Weights of a small transformer language model.
Architecture: RMSNorm before each block, rotary positions, biases, untied embeddings, attention and MLP in parallel.
Each number is 500 + 50 x the weight over its row's rms, rounded and kept within 0 to 999. Layers, rows and columns count from 0. Numbers have three digits each. The size before them is the row's rms in percent of the matrix's.

# layer 2 MLP up, 320x128, rms 0.207, rows 3-39, columns 0-127
094:456462501484505494554476614497407479544513445463508506499530456401535497462468571556503580506497406510497462482521531558573486436414583465455499510421520425482461542508507468507503455526528455508530418473472492478486476573499476533507596595522434550363548472488375457514516484502451359419478582475544468491558465551503630526577535469445567464527491512456540524456578465462501563461542
098:545521581529510478446497522427538533449489588574471479502502571528547472479517602459447482442519568437506469497472483452557520547481435462433547477424495607567535441527431445460436513471519559614439473441348550516518433491487611535549502454466509459509522446548535471498450545459462519405505484479523475462581489557531481535583476471460445580465419395444519513545463515447529604488536
106:548437464506446492509561470579460552471518473566490392525502433559536523462506395521570571523553529388486341477549519527465541581440463425508489538555501463439514550535569554455471521474420575526511446393532434510453484461527549520533531506524478628461566545475491490480502489508479532470440462477470519486523491533501454499558537579498628457498452408515590535470376490510478520461477
091:491434568486445532460497436574435570560534595498610446440593497527509447522426542479458515503470480473395423511440485407472489522428463528497569556486450471474531485484538538521451550519460561528551488478483441574434443368478506503533541572491453568433537492461493457485642491390479505567486535555471474453434516465518588482500441527498503458521519466450499471519551350504469510467546
094:495509550495545520553447540508498414458428484592495510502601514440491553475502566475548516553429415489550493515606519608521508542515399454453480477548483439579447487474472571511480484601457471561545475519554544495487426537475525486431573440424435451591529481463595409564609449547449427505510505444503516460446460444490583483519539576435537489404532498437516456546546494499544513562463
104:579427436555485540461506536494487509468490542499537542450382520539514582533454441532456524464573288535575565465502410486496427545448459516481564501501528520536577543561600517513486458470432483569545511543509484464605568528502501467550466477520411458584580486484436556457508525497415568487423580461477525538496534517449482573478461523496494502559466511554541565503514437573494525440490
099:475562424437457523489503443421533573525507532577520391430506538456468585500397448540561550481450515495436518493476473499520471502526616454470514507562443541572508558374559543532482538483473484472391469503533486508484492567517450518538473610542415490426471458523530431495483546445496439560472540468497468591508535460421425456468580492500514359555411418495523454515442554495498506458530
099:469511543554488523514419461498552594602414465488496493480515592464429433517525587527427423499519509440486507593609532471409516531528393422494525445459569460510506465583429456531446476446441553419393505486476501499458485580543439457515447540505441520492493492467531491426476510470548557504478484534542451388512528575489532466422549542408474481541517458558585523565518535502581546522442
098:501573487412498558579477551474548495481521476528458498510473563505513558481473523514444472578614396526489508553435588417458502544467521483539349510508555479474523563612428524503481466542315504473486453478462471453546487498534489535428496487478373509521512455551436472566472531544498506542562477463536442518548519437543491470545552490460480472534545456582521486414536589593516473555467
097:540524506404454475406540484477533378527534523487436510518557551479472458528571445450500464526466468573524575471534591460499451438467459489454464454472557503565451499377545572443575453565528463493592434461460453508438439476495550427470476498486498438441432505500513499482544444527542560490510558474527376461473505504419482453557376526579521412439586524436423490505466529436491451468450
104:490421610555474491477504585514480537458400510430552500521510506429491385529508537452498465476466441497469515506679561548527477435455472527520541441568623465491555487518543531482493422498455518564421534529515561544421516483576524463480617472499480444544552444450543506496529443528564491566489525492568447492494447536539501475470546538485433474438487463440424502447469462529551563467638
093:480503516560505544547533399519452548436555436512466421515511433455441446468580479512521521496490512611481584515556446520446525538443527590479458524506538523590457613507545512552473461510494508471482518522558575435511568474439418531520443614594530503482546464486589431515469559515477530509514478422381508472416524470574555446451414558445503506499390498422484543492565491446417465527490
104:538466508489610586484531465444542544586525520570615541487382484612500442522449497478459554571516507526411538456405467500501505631572517470514524433435375444496527433481468402537393527503439517538493475494449505571520538432579531509468435506513490543470503421470497499458421473501491437507494498462513450519510481493518523499572567516417561471471569467506488548464548486399504518499422
107:501581407533460538429496488468603506596516491482519548461467550514474519546483563502517526510523523523463590449546575495492451494564460502498449552506539576527459597577550494482462404442518499500429515390534568461526529507578439454443471531550513553542574406516472458486500485453520516528456568602414516545491486529543554407416531472533433452543445462443449565556552575387596474489522
102:588510475397535467512456518497525528513503519454562386521583509463444518484534485531517543491384514498462475454484587482508574468452484506529510494429470490499371484480499497438449521585559499412516455475457482575522657492523554578546517433572489403409487517510425437506474521512526489488424480559436495517534504594463531471517397480594518504516541548555495428552547560403572473506455
092:571569578495520577473480462561588518499487589578484466493557431586491511506483547473516569453506480495482479582445422432483555525464456523574491510534521461444516555459617581534462467581504484571498479558488484509574495499511508555476645515480450512531534532486538522494565468495488532466470557591489560517479629565498443485489547490513592463497482564529586569421552450438413564467400
095:445482548442488516510480492457592489405569570511518555378515446524539467476560544446420499482573489527482512571551456393469466458553491501515527459447493505524381487575475509541549521562579457434515504480500558444579479514499525547537495441454415446463536507511597524514594471504519473529453512517531625425492519422422473546579591597484451523516443520537535510410522430564510430479551
091:508484533572440496503483462456631382507520522443494512482583437491551467539410548516527480474413467540496520447404524625493493504486553542556494524535473522444534542429485649520519453491471574548519554572607530513492467538449511508396535498530462517526498466494592465530503522526433526572420551427499508461565467483488498427576454481446522452576522437515490562420488424454535541409483
087:531526516533476527497508574418523531427483510516463518503545510541478460489454528420477436494576412472631582557584458469510456465519548454511532531484474467505488581444568473553529504415401492502508443509563562559463498531429478511371485476468533491506563439577531434558515481513536537484498537539527561492386511537401501518514600498471458634517487522472478664474534542435576491522486
098:406518503455419474482573481577604505478513557591554428513465423395570331516519508480513499528512465498548553539538494443445533473512512501453451487519455453498483454479533526554469532499428512496456466489407530523464528508453496566513512600590527459436532501526465559587488465462530526483525471489498557503583521568515604535444372466520499544410587412475494572531537515401523453481499
086:459453524472471505539463551507526514429469508489485455542488512484459493489644547515501454529492553486473554422466597535494471470426562450544493519498512521536572378592414542466483563452491490514561494515538473578519580448537557442566442439497481420437492455498600569614436477502549538510549467416555461415483494525529468493403443447499510588380518554514446415578484529523464463455536
103:495490527520449533440505524505542476532549428526568495606503533496543453531612526538425519515513484572491467443547453498494564464532425527390499458552458416520407541525472548478473468480531569464466459487554443471533517529494464504340483456516479533509511564482495543486613449419487429567575431436472591459582462464533549511473484469470535518512515457373400551461468554514557562405549
100:472527558485480537496630535491532494568486476459491436549496544469485491471484433483469543492485505348502457422440507537438525432465508524520385464502484497534450453459435532433537463545509521476532556552473435470598458584495559432538594452544525528454507508459539541529541516456481415445492472551510522520507506455404478552569523483539539534531469445509518376366482381424407547470431
107:475509448523588463432519533553443428469501484497571450461546475511403450478496427497511450471485528480481450442522427427575484404479468654519561518499420464568487519535487462481443518514506531536467514510530461470441427444520526453458539560548458507444511469427440528379541555432427488378522611539443484519496510578433452483483535544517470599487514470525502482484537526506499645473410
093:457507542584542504553504526513542494580510491481501492473467482532514371526415536487573546557503552488374541461518480500496536497504518528500431501420539544455489519578468513493469519551491527564538578457458582495503421494447590454549661575527451530424507518494433445498571524428600480503511570546532507455439519525422578445453464611556486502493482500539518456446357442513548467453529
101:528545511448649590495475468481529474394513561532508500495522478491562412416489505467405492459600543485558398505562408475493475511514437512491511478510523429517474610496548507541498404463437520497455426463579522549499448507579572392552568503477517436518574547479536538442540523456467495538448541555498588471478507523599542505475475556491474499471588486520532578481491598437474460420472
099:505542488461440460473591634485501432466453487503492457489559517501543584520494505502498522435485480456431496464508458566535546553448595481422485477485434589561399443440503479502476487471448557537441541521555399531472526556519555458500548442512449620570559473464500532527533539491429433431501530379532513501552436464536475452473501473485560585591531479416530500471374470527504404540558
097:552481519515526544484407479549478502415432572373410411409532550528562521479498519447468533505452450545423515501523511488507568455494479498507410526484516535608485519609474538490556475435513521467545463547497488510612634420495519554489546428581430397554471549508492404508529471511491478462430516415501524570489519542557489468541460464453443506585428523531525469517491478557585480549554
099:576472368465578526439455542445427546540594479430457441551499497419515523509460530477540462617455559508537527467437528492438466435455506476586616529526596521486497464470456511545478548500465431447583469471510478542501525414518415541546382540559481524416519537512469490511509563511480503439497491450511394506594570487431506462544492522446473457505547526493488451517509423396568467447543
104:543396544532520441472513551457403511419497588503526465455494484481457438587459520563475527412449565510539550473522500506555550471468508541474578408461391496475549410593532519555538493475527507457484466519488445548544511433502418460539461455517516484472553317573532529559524565461421455436481530414527425533454470588492505478466540516528443535441533565413500459478506441538502489443545
096:631556515419559521556524519492432492493413451543517445470564507529492498490480536534502619540565440543541439490494563581493547450401491461553473417502516426521498455602492415480450535575514542463494474583460502546564522497558503563517538386550528422426547542431540512527520488504513483462477504515505521498474475580430441466531457481589636477517470539518518545532601537513458400554471
097:468413451458551407459454541522471524442534480529543473406510451503485607543483505554505468502419470511508523602483467495392601484465616573568492527548515561533541399595481547487588500431434538520524474542520468489554537509486539504512422556455540468427494487488506462456563397524440474534583511489521465480515504441551443386529506528440409488481509558517537495589532501544448517454613
099:552504539541551528507489469420464476529667469442541507494478508507473582508641518436456488504526463585552538446477522570465531477545489560575404593565576464514516510492479427435567538509570571463584502500489615433501504446496524500496486556469482432534492497486444437511470501468574544570518466489492465514508602472559583531494484515511493551463469479515467480596580636482517445571457
088:529634409610402480548560511528539497451521508509511501584514534535455515500546523520473511516493495537566450574471453522510454641546601531503549597467467505490511548432515546497478440600443467563483400538553555453415528423489529484472469545491489513534512503509516430542419453448524457482564532486465489610494485462500505366550472531514486471471558456473466554505437402470430569442516
103:543491473619549599532485461477453465549551475476439468500568447554546485479560492434419434561538520524530475468633450564628537542516515498383460463518541539490450489439546480550474431468475595553481496547548517467558408511536456532504448500536580502483495517557526487505526560512484462500497500487515503475430452526412524554469438504495572630542456453469507475496391542542362472519435
087:472543444551496430456466537448446574552600491571483548458540562518471624575580522578479466500542532504496529533494480461527362478533557489481440609415442511586512569416453484498474504563474519466435512451491510536529556445474488585466478559555527537524502509553558410488431453436516503498594487525513551572465509526554514452567493620465415527521527550482430501545511433443493517585474
100:432461436512609499445523504578526532533560449481498503592496451553443463523429534557619524512531590519568527421586399519467514516517499529461639460489492541436583501540458485491534494433473552507531528478537444466433544477469447502520404521517572534412530495535418504508429444577516486460536486474499494489436529431509408455509491537478463506408447419538592527502408444575465544461460
# layer 2 MLP down (transposed), 320x128, rms 0.204, rows 3-38, columns 0-127
096:436550539477542518468446567458429559538481580500387616522464496446510410512400561506429542524492522511469481509456517574553529397516581569463505560480544459489439577451551530502475397513499409471470461427404467470553498473533472477446550470554475450494469518496513529487521529455520374412402509517466475465461526530506571554501531535517492522556513486469515513517688520550499489489557
098:454501421577458498485394578383480522502466408519483490550502503434493505427492496477525571591434468504439410604594514471494469522497568495481563462507537490484492530509478443375488462511459554444498461587544507476444525519463488556458539553536495490519592413595481459439385432425491546574522502493469535494573516542501544470569565577509471476524519580458442475557574491560446444540482
102:570473498511478381468404557479549507471466582540512425490448541517555588483510596555558446515490579470422516462545488551541431487539453466489456491581457440484479539583508450404498502433430517535505524626475517548437518540555495554495497448479416589492565506534434433533444479422493481518487394509479543401606503448533488528565526476536552506509462465490440488512507519474406435404528
093:553560502423462503536471551477501573510523444558492481454448513446498463446553496436507563474453473473482535531485558454489417553421466524471486417540449455476461548538440554579547531482496521490481436468516547456472498554486468488437544479480439471569497519519444488469449529517373561423461465426516600514522611468488446525493538464496338381482542488432560584510505482418443530439643
088:456442509543505468476498474499494428489567472475572432471476527550503435467566548577508553505546480445592520523511471491504511526550412499486528449500559512485536505550489483501553568485473513663493441485520479513505429473384507590577455496561513447626584478508455569446443472574532553500489468505512520594530429456557463516485581524574493477461503539424564420607575468499387541510409
099:538550450470456485511486566475517492557464583589433475615496517404509527439486413394494561501437560467520457483493484525542483564608545492480557457495469516530454514522482507500527563561539560618494489460528525509477590470493526490480432495479508517528509337378577527491505584465442499483517530532465440535483568429467511488534531476579533444512543516446636540500446503540400574476525
099:565541526500485399498534480553490541467591586575530508506506505457523578503461487523476444553488624507540470529430398493544502485543445518550498490542473496513578475468530452455523566521496506500363449497457466420465558543491415436487421496558425560507458431501561454474498507508511581541503503367541502497515497397487486463567592542481561400548489432425467472549519506559640509531488
095:561485629538411498455520563478506505435482450504562499454451416487504450462506424430586536552588531561491500465497448493470481437400534501469417525434506520578508595528447516391534479511473564544590452477549429522452479492410561553490516472460564581419589555520459500535429525423427514495498472404524526560559482421473510536508541506545454508454503499512482484504422458477581464463587
102:565460585484584418541472614516533569492512521448528575518409535559541565454488544558492546547565423491469472515444486474413496462489548450560442489576543554508538493576510504486511476596537527535534566472541422557537532442534564463443591601392436453476392503484417510520482516540538497498528535495578533530480522512537568507483511507557475539525632523500468486466401589508523424526502
099:446609462472498579519490460434460491544387473478451494486511430523484505563523511423499462462455412537468562483570572506520466468427564582541523408418469431557522408498509585571563497528537504460516520487488538534496546438401497438541495482508489608578440510534402491489531362449437458495471539582491426528479453480518504552567416488541566483476555485478505545485381479508502481456484
100:505412520550545511494528541478461533556448625567484549522561365502490473487442553496458473448436480555446425531569515538601532525393468508466427492524532479505557549487549517524520554503529466454340529508502515503500504446602494432577526489446474500499445480489570555483428546460491509402559490395457550511542495507557556517520468596474409469476521495518552520467536495549600494574584
095:457508444409475515545501611513497402420417529437525512429453569467515547498430485520452394528467553481460474522485485382498454531502464500411422459515530506520484473463559558520505548521496488511494513454502414619584501421517604449375546489542523457476443469536470562488524477520539445523501477501537472423531568618431500579486560469454482461446482415489433504611547458471511464506506
099:587479515503457550461538427534571540557493529553593565543434547540440437512436513513357517484567496496603494468400475433471562501512514380470555395473424525538495531507469495525510526517484453428475487517483441575498449533563512514457567543469507575560537356512483471472518530500510435427563468480571502454477524428448549497487516503418530555518611401526473565432515517471537508508479
103:510463534432559467458616568522611488533519522378501477557559454450486428511462420511578511501553453424462453554509520430567539555476630525524504481519516477482403576487510528518520537466448452434481487441494455508516537532427580551482499558451552419563455659470481386442454540534438479569430488435541454501487486502500435492468505502466454514480499529474520417504496480537427546446473
109:550437513479487520520493466461434501522484520474485492570596480410478569590483558536589582504563605569527486418519578368483449515504481477450497467457497481511461560414458601524543415514622481542394468558372421484543458437545485430511442440534452500516553502581445490421461463488521494503471502542457488518473439476443498489502496561509437483526530563527402552480466502536505527559533
090:559561480466492493443592509556453480501513517413534389522444471508559483369483498463554531556483535507518508476514459483461574595492440598491480515502447499519542502551463520558637596547555548479488536422564499425560432511537450562447480473534492472497505491418428487466423504566417579454361419444421600530429467513443504466511519569542462455482484541515470505506488504503509560524539
092:610514453490548482468622493510534521457538489405500536435562556581523581464496558520456420465539535508473530384567521436494468515557436489497546440466600522524390561450511506529570504541574420449458492493501458495538511460551491524500615410463512442510455570555516494448532495520607539453326479460456541479481514510488503475520511525453469525449488521499515494462533363533522455492536
094:423555590599452494497410474469588510549563554465446525448492461456469536522462485495505427482433529478518548561398448455466549502526504520495514486540481461484520560463544520542525489528507498440557550507508489441555507549581478528543516496448378481509493540483526472537456417445475532550445512472470498364546479551461500439526497509359447529664559399500477613516437459436509456534439
088:544515586481538444457569455495523536636513521524512448463450524520549473426631522467440501547579573529457525438477420572488503550476514431531513493514484501463530553522447524519476505462532550552484478527422472557561601463483561543538550536493383551536478443371528371438498518541468459562492600521520512528511549511440418501472503407479523432437548538545550458453498506548453469455418
100:510458500496513537584571596493539481485466583482519500583451512445561530509556544525488522542479526514480544533571573470539616463422485508495513465463501472670476561567443421504516464457442449488465435483411526486475481464545506607543508547555581465505402524473409517505540467579518471613545522464562453458503480520483497529480491418509568544496604376459524509523557468433556548507541
092:529572430459463500576350477519672501411489414443530536527433517422455540550502614452494511471453424434560494494480475444439503477577422448520445448511507501461508528464476548464544500549559550542497458605521420452486503540466475524547557466516437507462480449486505505426509441619493554478535514582465471487544533533596527509455539468452550500526523406584490541507537484547477477498524
098:524534577467564508445483508512524499526455490581518472468493553535525518466454460481571477518474533477368455499481455383446427481515554434562496409467473537353490467565519528565547501536543476517395571472502533500509474483518591407469422387479571511485512382494505555486418483599480519455534498463492528522611500450423534516502487532562533494432422514578450546513520563554563534550502
102:435499406522560482538459493538537466554518447475491547495518496435449538473522611532491462547483462464465399463481484501538575450413526514494491413549504445469546517540499407510454413501463477485505475414455453511422537507410586445546584537510490505371393582554491527423528542477482478479513412478547349509478519455400496490568436476566514552446493468420512497517500578519475584504506
104:500531522575531429490427486545534483535564547486524495443443464546549458527530478575469550414455509432390494512502553465462458578572455457392540491518537401411463467535544428584532580464568491507504532497498579498494504550500501520525475567582524470451561385521557535471526496572535578547616514416455539536523545530475513543529497506483416470536559542498498587424530550596467597546527
093:610509507585493428420505473556425485386415474458535422558577477588497486517545431443492474481566584539525600526426561520516570512504455451575435443499567485468517621505483516527477449505517570500546523419450504444502454483421548475543545413510488434475481394521484470483551457429524517525477516590458500438467486535490454415514441523417520458483506512434456508476471476559583558541457
101:553439450455575536532468566439497508513437593526570538515558494444457479504600486513436522454538566421576460465499490478405496526528498520508427478462543496542475617482498531561492406493515506553534522440511425493434494497504427475536562488498354514497475493573474449403553463418401513594505392419586468496455480468521527556465538433569541518419449521536451516424486497457569490512500
096:468485527479503576476511554443512435512515545488507497495528613509559627503457470501547497375461530550492370557528518513476529425462494602456471450536488466501474410524426453496431554505528477494373595496480484474431497525493478565514459555382469445444615535499457553575504544510533415553494526539418481587475435471525513470477407567462570552549456480496500473529553510460465568519476
100:488455454440497553428433475559352478518469461456453399474545488492467543576532608502517539482492477483520526479566475578536508410504519434550485489510540513445434498552495418519519593581490514537538545467525545630526580602517532543541524353462511484556474523449472504482483502491487508443522433388471464490526445527506524348538538529503530533491502562500536522579542505593495458455526
093:463499499579434519464401493555514530472440553506588433470435479504543541519566562553514491381487534474455502538503466465515511485438502427434477495454420431517550532446448553521500419564555537572413504444521470463575445457488575419472470455438504464556501386506509528402551462497516391534421420391495510540520555458545498492449483519475526483551477407477607516464560525511494543491397
105:472565505510373560474534587561541552514617477485420451569560488531516525515457502529535449514497466522516495523549498464510423535491501497385559479562474488492533510544451557486525454506560411565472545484514538538440442519593418380544535520477519484563472526510463482495403485462556474440561491447477432511580606528546496356513475519546415490493535557564450579517510427468563487580543
096:478519427430393481486563438525583575440519537543584465507500494507461458488500412508501494470585461487467552480652544502470467506485471527510595515514547594562471516466531530542581462527513603561546510532560515530448479476430505466526485528465530456529527484623442497428507522509496491508383487585535405529588393491550491491417532422446457588593501510526498571474503487496509575506520
100:538474460552465541569491552561504576468540455511542683437446478498480460438495489536542561479485486488506567496434474488564463536493434478554519413497458450487423454485453584594450481523521447461478591487533492529502571524465511463521577491604553467568474592602552462463533464558413524453527659437516490509531630477499479484506564553503447505514458416518455505529517501537475518466506
107:503458528497475398527412525495476437454504576545510449514516462493433454534528526471488409554497579557565483478541606433523551468388468538531446521533485531538580552583430463512488600485467531466446497489516536489508460388506525493467455446489410510467389589511585560502543480416526507489460497487467478625595582516522504528530550494419519456427425471509507391553559525444446511503497
095:509466482566539430492507451467553490500556524609531449508578555433511443545580443475488549532591544411519500506487547481534537506530505513391411539470423530529432488439456569441498410478501401531414475579537441564538458443435437488474557459452528485509466557561538566418435512443546553522504496484426469541450496466591453573489543500579562546566480426489542514462524513512570503392546
106:564505431498455546506535515488358478568502513526501547449589482541649443451569451462531480483525546473489506468495468511556480541676551503457497570483465520569509554527546526420380421515464565540468485576455486552470472450537462437479440466510427559475580463412453462503589453505439489556442502507584542502503422523519563567466448482481435498543428522443513500462565511501509501511492
093:528582427460560432530412506423535434498552572519605514450530502491580507450532518578434533458552500462484523522455494376384562461411503497551486557528594420387450472552518518516521537578551516502546550540568475478557594489467487498446508474468527512508418529602469435536512525509495467607575455486538496515619560520582472519533499551436503498531527535528534505501520545457454507561474
# layer 2 MLP gate, 320x128, rms 0.218, rows 4-39, columns 0-127
098:437573415487474500417476507440530435569525432500477502592487500503495455533525458539508516560527493533369465563575455540415557505511529453512568417530470552480485583435485536552482489585440464439492542524640431512513576462523409495439413491555457527529497505509497500470435498468479482500531485377481416559503503457642596530484464526476534475498598559540552504466471566473465520548524
104:536414543548554475505485468447542481472396455499536525588544484596484481536447450475470487529528558527515460612447425468551521461452513472496488512523550586454518473446435398507471456546538501501540623598586489496496555510442507549502578493487533495532485522489508517525499480416457441417545467549482570524571504659484455561595471548564438539542603477524509445456564477468416548518552
094:635607452518441591470483527409581472533450552454426502527474513516524445442554370510591510558481401484473446452478538509529541554439450488550449494493447524484409559502412491466500559509548463488515512484514475499475522541461508479421432452529434477515458501568451492504449458442464471412546468456471527549481541456502406479489557448509551521574441536609544540373532583499516517549487
085:466539486516514532534444526462463624467556529453585627536476543559455506482560584510465540519575491481496524503364502496396523510515571508515471518418453527473515528559502394503582433489537577428547575505513541456541514396428529531569481544547517541490403542514407591453529467558518579521401451523542560482492549500527458483525596489447499540525539510504472505518522421504496420433519
117:470633507564449505525477456450580526614486478492425564643589377465532532407481535516555454469480579521478418520503488446635467577530521481486470453509498443509459509483567454441525519489470580572461474525449488501509502464515557581502510538554505533485520470466525507474428594522522473517553413580471500544560538496473564569479444472564603526500511464447542500449483511552410519506535
092:585508483553504457552466537520489545520458466487529512458534527496586610490528488520501436465493449513549442394497480562500377484408472485578527441461448528460577471551475567483422530509601486593526484471477518399547475553497488547509446530544531379510522516522552449481502503582472486388476559539435489516482449447557570482472540592469620522356493502504420496440461473497549474493545
098:499541374401579508506491472535472460532443532549612498505502474454479507563377503494410515422417509476494483501528542496448514506543475479552496461494514486530385503554575432524437422496491549508457449466421602516466512549524491505579424566500463484468495496457548481411466504573561512541517523524485465449501467548502537471536424508575561415600530565432461514512540543535565569464355
102:605538451543481542519527538507456525542478471462533506544523538478479503485452487579539512432606474503431565555539450546473438467552582513523533511467499478525448588427506489535473547435545542465560483531591482500571562516478458446500445609578492504390483382511611440582445511408481484491457479487404510549507497494478516464416490509526498477545464444478584463416525402416570566435440
102:494413600491479574549513548506377508455536540431473509508513592436524509471470473584526563451491494434495431536433504617522607475492493525581470502501533573539438552471557458434564545542567554529527485431477469552523492480449515569434497504520398512476460469508453579472566484482409436422553429489537476513452555560478442492509557486482558454502464563454562440490542453415445435476595
107:488471575624547477551562498544544519497485599561540477508532521567488496513525515547455479430557422450582480516417551581582578458391440425525494539501556508474453524456558476486456442601532506418538528653491547531485502473569433500504467470544512473428519436563504437536404512488502476506532472513539408470465520605504481452505480512504455499517490486446470561523517522551384501433596
096:484477557501500428473455485452536476412480510535512488538477454569514497430530517512473493492533553535604459486501468471501454561493512433602432488515462666537574575471535411561452448467538438515455489562521490567538485438573566446475429449527495491516514462512453580468516467487523453499539427588553561547573415570623391525537508411608417541470492555458500521501487548497509507484561
095:559564568519491474521501545530520539418436424571426471513510448427492435513400431548591519520460512441515433478520580556488531467530483440461611524533408505486510542513495566520479471479668500450498508575548497440497463505472484429468451562433574494423549438509422415420516603503475451519584527501590448500561482576523505495502527499522547462509499465496476533500462474480515557374552
112:546515460443599569455455454418464472417470520443548498469459459482531497486533446519572497482488563510523488457527536533463550444456401510578460415426484550544511521571521441484499511567535500508466529501534567537492440484435528408497494496633470488475574480487497553572519492524449519392466411492399437503538439503493470537570474534629500463539515396481567421498557500419427383520518
104:540588512471526504504546464554459500546460541523460535484455525419457452586522549487464563505455486554551502524541447434507527490517492508493496437552593577534510581467463573519406506526500485578594451369516529512535464463452514480478463531581471495411557448447562418412466403471547503615500527435551472590560537445482552538448544527517478442565551531463411500558487499448472559487628
090:501453589469394471448546503575475474513502567399526450532563530515508583456555486565541487520444443406546501533536513547468485563560542535540504601433469513432432456486487587423511620480551480500466527504518550434514440535473455504513501617458432475501522526510514482499462563500516562512481541492513473604536456582448489487580464526487483456452480588523499580580417499602520629522554
089:486462470414516569493567404481555558447532605536568521453468385559586469595481536442515497456641422472512539536489501493513494470524463485485581505461648500524390474558470533556519517511413544475504522493457529500511485507494505535465502509527412494502532462474562524520512379557413523474504468545536643567483445433491513406459472555479555524523472494498480485444539503502492470495598
090:449466505494388598499506609393439427524548483489498454445531489464493394563488479436484432481400440542433544435429550528404533489547572488554493497433511488451527473504503569543499498483608504420509550572486566513477516558415500405469475558635528448565532521485491514454525494483420443486483484475472497511528452517515485520535515517590512565592507561508470588505516461578511464438436
083:457492507468514480517469451483490495519523395437576543595519515510499489580423499462446491510476596453457604455552455519489595515482543609450520456401498489501520472486515488509415489496591518515502467548551425422570578446561489465623575560428422537432498472465505454406471443498463555533517457464497468498483534506537464496445469454438526422583476528553595510503465546636484545506438
094:514528566552510507364455509437501447519492559516491617505569577448436512567499499515418516498481475493561490559572403454483403520570498498466519478452511410556531513532492450498487528532512446530568466489517481496459572540417602435373491449519484538533487333468538616499478456478446412577462502596507549509466475466493550491411503528544464513526496447534513423488524574495496495473484
090:435505519465504458522483551466484464515527462578526525472536464626600489503514513554465532516509523501439448602569459545451473465591394525521538464465597476566535588489547557487606407577497521577528522468467512517533448533510380525533530527457498498512514500490493463399490491537410526464505480483497578498480562577497482539573613553456494385483511638512601519549464481516525504549536
101:521498470458528488526516471492447553611373444434509476534472488476490498476429514545542436551432454438612501447434558521514513432484562374504482494495577512492524473435542527388426475465508533507500520474462503522436423582512414529554414530447502504417553572466515455446347495511498509475449554567404477462481459515554513438514492433516567443497562485575501488486502528507441421478419
098:615483459524558551523475443475526511489536498523521448641574508544512475567516529440611397410476485498649542458360512609462483529471503397544554518484559529496460563404420535510512422495411539519473490566511510501502523500500486512514436508515518514473578533515453546513417518450427437456541518520515457483580561395492549469572518539555524507511477512524513491528520499493439488573530
108:578551536454476544541440440491501506553498552414457443527527499544500499478524457547622526492450426458595536504466507478457561524412492522471408481457493508446435466487516601469540486566580588576541507496511530468506468539452456550526483486532465554457486553515542528506378461477504477456524460493434451580448494547423474460551495401623604488606489499483457377497465573413504437492507
088:456519530513583492535405561560578535502576498551553520551487418464534470541484481444573487547531509600499426440496493537485415539491493500514537493545536486538503518635519455519477589441508489519491425567568547459443524503493494533578449571543559551491622444458471445426540430458507484494519522549508446383463548479532438513444496431501523520478622521411537554538504474517655520516490
108:570500529504590439528515404523460466497410480432509472505542530493487454441406477463488594601511546484459438450449471586511585455465466560446520477501501412455583487502491505563465500414552420511619545497567487562524500546528467461501479462489535532442503513470468468438394539529511405435457464524588511516572552490529421566532591464560539502452506542513605435476552553518502393499480
094:452498492569454530477420511453499467499524494540436518449572506566528520481531501569536387572467536514406614481435532481550491500538524455428500468483515430529483467511496394526466467463531516542465519619501528548478471518474445505520573535477534512537549388494467454417566529428437375514629446487443517493547601552465474487383547444528483512492439533435541485524497494480487623569456
097:550528526488577448435557503535538483523574490444458465515489497553517566516471483456502444501445507476477535510466537334477447499545446544578436490494431519616495554437519430547496392463418541441487424513418528543555455407479626497459456558489509510586497463469519461585517432457533462528594483571508502518535504543479534502529496465436377493592436484602463451524475538458523473505539
098:458556529472518470472450563496597486466444528476511550480460519485577505532543565532535524453474468414543416517497466512516609466532470436506486452522416534533451465581589569444502487549450600533503570457503420508506340474467527572490471498491474528526534495483551552549494485595453506529572507423549518466510513425591583453463602482424507527493567585451520559534604521560531581509556
104:501632459496495424612508539518461514464444458545478464504501466467514542446494535422499451564559505503579425479487475532443505475550513448443452504535478456401457460463465479395456457522510545602498460495524498482518516547541403455429521559514528515490531566426506442459424519479566440472587506416582400525579476490501365498487464533551472498478487551488389488555479419530580586535554
095:502512505520441435563458432513516460526470405498509463431579533488456430577412532528486526519463553493444576540471582481476421428425481469538469472495597457487539457588528455464578503440625464432552414386478535423594456532389489488423468562550521531500455541452560462539517430473568484525505530436500495452489502489425486545503494511526530446571501475517503474540551500557452419603464
107:573532505375548483481440527538469499459510492451479396460520517521511507508546506448459533552473389470648573475449518521520466432470507461575549493599408503529517475583593497602590441458533446489598566492493485505498547505525528527496452527464510506523524463463449428442466504441573435496536569551594578532567480556473575570480539502495484485505560516466449499572603489579454458536506
111:482494416614473486554526538517512504461477483590543560464493527477445584488606524549406517537542476544413445420507487498569501472529536504560542490484646529559574505500534515396456491583572527495522477499473553555539546541575492443541489518461487434459486492441545484463471500586496508465566470468507473503396480497544482396501407563497542536370550507502440597455591555488500533494438
093:437459552455492490529506437476589497503452474574497535547527628487518444576599515484526533443495498455530503504466518476471623496500552553464490480496422467442459421525455501455471536476548501498452482504548423428596396458412506522447544480471509616527551527580524579406537469478401533422476508492434409580470499495633459489538526529496574522558536488504533469544485518617480520509462
101:434538502493572459482472517506441411564443508403519439514438510470512420473501541423506537488496505469501525482461355471470462535431548565485511514441476516493589509462413478504456540454510488524465519632449403490518510469467473439564548541490434498434496456521525548534445494430485483550485401400489485501427532453470388479478536486532477496393514470451403468595381467547473434450431
091:545565376548489479448467456454463472468521458464563482511450477552532500521470532476455526535469515518483453436545454506443480475520648518461525530442521501510431475597493501396533496523392416578466521502576530496554484444445564418545434497433487482463448479513463490511502505461512439574511571515430487539545541405545453401454415469526590448510571464570515482462416612562473477576556
103:545412495483460465514489526523505425488504489496437498580519506540500423393506450455400543573597508481471479431538461585513486585474501469526545500516477562410492531455516487514524477404528521508501504524501490555529643472410497487527532520533545420527458499496418578566604531499572471461499422560508478420531524535540451408513480478514447469489473585461628550438516357479466487427497